config.yaml
head_dim: 32
positions: "learned"
optimizer: "muon_variant"
decay_fraction: 0.306
max_seq_len: 256
doc_mask: true
train_tokens: 317400000
max_steps: 4844
Each number is 128 + 32 x the weight over its row's rms, rounded and kept within 0 to 255. Layers, rows and columns count from 0. The size above them is the row's rms in percent of the matrix's.

# layer 2 attention output (transposed), 384x256, rms 0.244, rows 323-347, columns 0-63
size [ 99  97 102  99 100  98  94  97  99  99  99 100  97 102 109 107  93 105  90  99  87 103 114  96  90]
[[144 129 138  88 149 166 139 132 142  69 137 123 152 150 140 111 160 135  82 173 169 110 123 134 132 125 129 128 139 140 166 122 181 153 129 181 113 142  87 112  63 128 126 126 121 128 158 172  83 137 103 128 142  93 106 141  97 128  97 111 140 153 102 121]
 [149 111 160  71 132 144 150 105 154 107  87 119 152 146 135  99 155 120  81 110 134  53 118 138 175 119 104 108 177 169 113 121 119 133 150 107 111  97 119 136 102 152 187 117 146 116 146 156  77 109 116 136 119 118 135 113  89 123 133  89 118 141 179 133]
 [124 142 147 130 228 174 132 126 184 157 146 176 109 115 148 113 124 125  65 187 119 141 122  63 151  89 193 104 156  91 147 108 146 140 145 150 163 101 186 165 115  69 162 127 144  70 158 113 137 129  62 153  96 137 171 120 125 145 161  66  95 140  88 166]
 [109 150 184 150 146 114 109 129 197 120  94 159 151 110 104 154  98 134 111 129 128 130 135 140 174 133 147  97 104 115 162 114 126 117 132 108 113  58 154 102 101 183 148 213 151 108 135  94 152  91 152  59 122 105 149 107 158 101 114  57  94 150 175 145]
 [ 96  87 159 121 112 127 105 175 128 170 108 112 111 154 179 154 131 149  86 151 107 135 162 133  64 122  52 110 112  76 142 155 149  96 155 179 144 136 115 152  64 164 131 111 127 157 112 137 102 102 174 134 125 171 105  93 148 122 138  74 161 161 121 143]
 [135 127 172 106 179 154 123 127 162 101  84 129 121 124 116 210 149 153  85 101 129 137  99 131 112 133  88 154  76 125 168 130  86 136 115 150 136 159 107 110 120 186 137 180  62 117 101 179 128 145  69  82 137 150  64 171 168 157 135 141 103 110 143 110]
 [121  90 135 146 156 134 108 135 185 175 142 156 121 161 148 124  74 113 174 115 130 113  97 174 170  71  37 161 112  67 156 128 172 102 155 102 133 112 163 160 139 128 153 113  97 146 133 123 168  99 123 102 129 142 111 168 171 121 152  86 142 119  35 107]
 [114 120 104  93 117 135 164 133 131  87  97 101  62 123 118 119  80 110 132 107 105  63 136  69 150  92 122 158 121  95 159 162 116  73 155  69 127 229  85 147  72 104 138 122 162 156 161 111 117 165  97  99 136  98 137 164 139 151 146 110 133  93 193 100]
 [128  88 150 157 147 103 113 172 111 134 129 171 127 178 101  36 157  60 130 170 107 140 135 119  86 172 121 123 176  79  82 144  93 157 129 148 187  35 110 147 153 164 130  59  95 170  74 155 146 146 119 131 105 130 119 136 169  93 138 141 109 138 135 111]
 [152  99 178 166 158 113 108  71 121  89  89 107 131 145 174 105 118 131  76 121 124 116 132 148 184 129 120 135 129 124 130 121 137 168  89 161 134 173 192 171 104  86 150 152 181 140 133 181 125 129 111 190 167 124 153 145 124 152 134 159 131 112 132 100]
 [124 135 170  99 174  90 129 146 128 145 135  96 111 109 160 123  82 157 144  89 141 145 145 156 132 131 143  80 156  79  97 130 140 116  94 152 164 106 191  83 105 115  96 142 144 123 108 144 160 155 168 141  91  52 120 207  69  77 137 112 155 187  79 112]
 [122 116 163 167  75 145 147 109 129 152 166 142 117 117 121 137 104 127 175 143 155 104 174 133 107 102 127  66 216 133 108 145 137  63  69 119 129 102 129 139 127 132 122  85  85  87  96  66 129 143 255 137 125 142 172 133 132  94 104 140 141 142 115 154]
 [111  83 118 184 138 131  72 138 158 145 137 168 113 163 161 118 167 102  83 129 145 110  92 162 106 146 163 178 135  64 155 159 112 116 128 150 126 149 190 139 122 116 101 109  88 110 144 146 123  67  81 158  80 136 112  74 172  83  50 105 148 116 122 149]
 [126 119 171 173 154 145  77 172 128 139 149  92  74 161 111 146 116  86 129 110  83 143  86 176 157 115  76 122 135 198 141 114 182 108 159  66 171 109 141 127 137 108 147 184 121 118 146  96 118 129 145 153 123 225 147 193 121 150 143 141  96  96 175 185]
 [176 153 137 124  38  81 137 179 101  87 109 105 121 130 163 125 159 130 121 143 125 125  66 173 154 152 142 204 109 161 133 138 213 107 138  99  91  89 158 125 155  67  75 131 137 137 140 134 149  64 140 105 201 117 144  95  95 162 150  98 148 115 119 140]
 [ 95 144  46 181  92 135  81  99 145  97 114 140 111 151 179 141 171  67  96 156 151 141 157  97 172 192 100 148 123 149 156 124  93 163 115 138 127 157  64 129 110 152 176 202 165 172 156  54 120 131 118  94 115  79 119 159 170 120 106  63 126 120 131 162]
 [183 149 109 136 162 130 163 166 118 112 107 136  78 135 141  87 183 164  84 121 137 175 100 125 112 128 118 133 158 129 171 130 122  91 156 155 129 138  72 142 162  60 143  57 146 150 101 124 200 151  92  80 112 107 129 161 117 181 126 109 104 160 100 169]
 [127 142  73 154  80 133  80 140 125  72 113 101 113 179 139 127  98 110 135 131 127 151 179  38 149 164 117 153 132 125 120 128 138 141 165 107 150 139 100  57 102 146 140  78 191 134 113 133 123 108  87 188 147  70 188 185 190 147 107 102  99 125 111 158]
 [102 105 122 161 125 105 172 148  96 152 116 109 124 181 104  88  46 151 128 116 133 128  81 150  79 106 130 135 229 170 186 155 142 171  85 115 131 144 165 129  70 109 142  66 146  81 146 134  96 161 148 165 159 180  99 132  71 111 150 155 140  79 135 137]
 [ 98 130 139 178 108  98 220  65 105 110 124 132 114 112 130 112 154 125  78 158  96 177 148  82 127 127 124 126 115 149 131 128 160 115 142 171 144 141 118  54 158 134  40 187 154 181 150 110 149 137  89 136 127  90 127 150 107 105 148 138  96 114 152 202]
 [130 162 121 100 122  60 155 139  54 105 127 136  64 112 137 162  91 152 140 124 177 142 139 115  42 104 124 130 120 157 170 107 108 104 132 118 157 151  62 153  96 144 131 103  79 173 103  92 113  76 155 170 152 145 165 158 111 140 124 137  50  68 170 202]
 [186 166 118 125 147 145 175 105 136 101 135 129  44 141 138 130  73  94 206 167 169 166  80 158 101 199 103 122 122 176  91 152 120 157 112 124 121 136 131 110 181  95 129 115 108 175  82 118 169 165 183  74 143 143 155 105  82  77 158 132  65 116  99 104]
 [146 144 163 185 144 111 116  98  80 117  99  96 126 144 112 116 112 207 173 118 153 172 125 131 135 119 187 165 176 171  96 104 135 156 127 140 144 156 148  61  72 132 108 176 146 106 134 152 128  74 141 166 117 123 135 143  88 121 110 100 159 165 140 158]
 [110 125 133 145 116 140 134 153 117 111  75 183 153 152 135 146 168 104 100  93 153  87 136 131 174 193  93 131 133  82 191 200 119 104 140  96  83 113 138 156 147  75 196 102 115 134  95 112 110 116 155  49 164  97 153  92 121 159 167 169  98  61 143 146]
 [ 94 106 145  84 144  62 178  84 131 139 148 154 130 127 125 149 139  90 139 107  93 168 165 142 133  75 148  78  70  94 194 126 118 107 115 139 180 126 139 189 109 141 153 167 168 142  83  34 186 154 139 112  78  74 120 182 137 106 126 101 123 119  96  80]]
# layer 2 attention value, 384x256, rms 0.142, rows 324-347, columns 0-63
size [ 98  97  97  96  99  90 106  95  97  97 106  93 102 104 104  93 101  93  96  88  99 110  93  86]
[[147 106  77  89 123 171 109  98  81 172 122 130 113 141 145 149 158 155 100 149 138 147  86  90 121 162 167  90  45  91 144 149 101 105  96 152 178 125 182 121 111 196  90 138 139  80 100 117 176 137 127 147 167 168 152 110 115 146 121  75 173 131 119 189]
 [140 179 121  82  28  85 142 136  80 118  87  66 169 151  91  90  85 165 132  74 118  93 173 147 174 126 149 145 172 144 127 117 131  92 101 107 162 131 110  88 146 118  82 153  71 121 132 134  92 138  93 159 131 131  57 114 154 158 122  91 123 140 161 135]
 [ 88  53  99 154 190 131 147 102 103 110 207 117 129 145 175  90 117 142 131 148 127 146 124 151 117 144 107 148 152  82 110  76 111  92 120 105 109 164 154 140 130  99 104  99 100 119 100 168  80  91  92 182 157 190 134 208  67 164 138 117 152 162 158 147]
 [214 156 151 125  94  98 123 114 107 108 150 178 165 163 112 157 112  86 116 100 142 151  89 134 133 157 183 106 128 141 105 150 129 119  96  79 104 116 155 203 119 116 114  88 158  85 114 131 139 126 100 172 143  82 151 149 162 181 146  97 152  87 122  67]
 [134 139 163 157  59 141 141 116  99 153 165 144 133 165 123 114 101  86 173 185 164 126 168 116 127 120 104 127 228 123 105 144 163 128  71  78  93 106 145 148 160 138 185 107 130 198 142  93 162  89 122 167 166 130 128  89 102 154 175 123 111 105 105 164]
 [154 192 132  72 124 110 160 148  97 116 136 102 113 166  87 153 104 149 102 127 124 133 195 107 103 223 185 157 144 102  74 124  89  59 129 113 113 112  38 107 149 105 156 177 123 119  90 143 131 141  77 150 164 113 115 124 109 110 143 120 116 125 199 182]
 [138 229 115 117 120 158  99 140 139 123 133 125 140 111 139 157 153 135 167 107 169 156 176 161 157  91 189 158 124 146 129  88 157 134 130 184 109 106 128 109 138  97 167 129 156 118 147 127 106  73 157 146 150 136 125  53 177  98  73 114 139 106 104 132]
 [110 129 120 138 116 116 171  70 144 116 121  90 111 175 122 134 107 127 132 112 148 128  97 134  98 119  91 140 104 108 150 143 178  75  90 125 112 157 138 153 126 106 130 182 144 104 159 149 123 113 178 169 137 114 115 122  90 109 107 114 159 169 133 191]
 [ 90 159 156  81 124 115  93 163 139 162 130 167 104 120  97 113 145 159 132 134  91 135 100  97  88 126 175  97 118 128 137 113 135 129 133 157  63  85 102 151 131 167 118 176 112 105 140 129  94 133 119 134  66 152 172 137 138 130 109 113  84 123  85  99]
 [ 81 129 115 168 149 145  78 151 124 141  67 141 139 147 148 141 134 141 134 112 144  89  92 136 119 155 129 199 122 137 111 133 151 136 140 174 126 195 107 191 164 116 149 126  73 120 134 105 134 102  93  81 131 139 127  89 141 161 142 140  98 100 150 148]
 [133 140 163  66 159 137 121 146  92 119 107 145 152 121  80  79 187 113  84 107 144 105 113 170 150 131 119 137  70 125 179 135 142 181 173 169 125 184 165 184 153 128 120 119 164 100 131 176 110 130  88 129 148  99 147 109 106 157  82  92 105 139 169  74]
 [165 126 163 114  79 122 138  79 122 101 136  78 161 105 138  99 180 159 126 110 134 136 147 127 133 138  93 107 135 144  55 107  90 134 108  97  77 173 136 107 134 132 126  50 134  96 136 184 170 130 156  68 123 118 183 158  37 150 124 144 140 168 131 125]
 [110 129 109 114 123 145 135  63 101 117 103 121 101 158  67 138 134 147 148 151 155 101 140 101 103 193 124 149 110  91 133 123 112 122  91 120 108 156  90 123 107 160  63  56 138 127 140 132 165 117 120  85 177 117 132  83 118 125 159 110 101 116 109 163]
 [ 58  75  81 162 125 169 141  70 120 150 173 149 109 115 100 111 131 137 128 103 103 142 165  74 163 122 107 125 124 165  67 135  70 161 129 167 156 161 107 126 148 125 152  43  95 108 133 113 171 176 121  89 123 148  92 135 130 118 108  91 114  89 125  70]
 [166  83 137 113 161  83 166 116 108 124 157 107 129  86 123 138  76 189 139 158 114 122  83 134 151  92 157 148  95 123  82 164 121  82 106  37 126 131 140 114 136 112  95  98  95 130  80 120 108  84 125 157 154 163 160 154 177 114 135 143 166 122 130  40]
 [164 125 153 151  84 158 134 106 123 135 130 110 167 167  83 108 133 130 151 164  95 150 133 169 167 109 137 192 130 134  99 118 139 145 138 102 119  61 179  91 127 131 160 151 116  88 182 140  99 150 105 154 120  81 115  97 114 128 124 151 147 111 143 100]
 [173 115 107 128 184 154 137  94 182 125  94 149 143 107  94 109 116 114  86 136 124 107  82 129 116 115 137 109  84 108 150 122 130  92  72 138 146 112 143 158 136 135 108 132 127 139 139 183 116 161 175 115 114 157 148  50  68 110 149  68 156 136 147  65]
 [131 101 107 128 124 135  63 145 136 106 139 126 146  96 122 160 179 132  65 164 163 156 142 116 127 129 117  93  85  95 117  88 153 110 158 151 149 183 127 113 163 181  65 173 142 178  97 103 121  78 160 146 135 122 170  77 176  91  84 131 137 110  52  92]
 [121 111 128 190 151 169 105 119 151 181 120 119 159  74 117 125 130 163 177 128 170 141 103 110 114  73 173 126 159 109 105 101  91  89 140 135 112  97  90 132 154  74 158  83 157 138 176  56  98 178 141 132 113 188 112 159 142 193 133 164 142 130 147  87]
 [160  82 214 119 113 169  81 123 183 164  96 113 138 136 146 138 123 103 107 107 165 115 158 115 186 131 153 127  92 152 103 121 127 152 155 167 118 157 120  68 130 168 121 131 165 103 146 125 145 105 132  95 143 130 163 114 128 111 122 132 139 146 101 100]
 [141 138 168 146  83 157 140 149 123 137  72 136 162 109 134  84 155 179 134 115 139 103 183  82 112 153 163 105  90 119 118 128 139 149 154  84 113 164  99 160  56  93 158 138 118 138 127 151 154  48  49 105  80 122 107 126 149 194 133 120 139 113 195 127]
 [174 107 110 101 141 123 111 178 159 147 132  99 126  80 122 147 203 113  91 125  81 119 117 104 188  88 114  94 137  94 161  65 145 112 183 185 111 137 130 159 164 130 140  76 113 134 157  89  79  97 133  47 157 100 139 193 173 143 141 192  99 126 176 107]
 [125 138 174  94 111 156 133  67 113 103 156  74 114 100 117 149 159 122 126 177  99 196 116 164 130  27 118 164 111 147  95 101 187 161 158  97 140 136 110  96 124 107 124 111 115 138 163 109 110 176  96 188 102 140 171  88  85  53 125  70 137 114 162 148]
 [147 145  98 106 159 131  72 145 116 101 137 124 118 140 151 105  40 213 115  99 154 122  87  66 147 209 112 151 223 164  93 131  84 134 143 116  77 126 130  41 152 129 113 124 122 130 130 150 113 146 102 167 155 102 148 105 142 135  88 113 136 170 105 111]]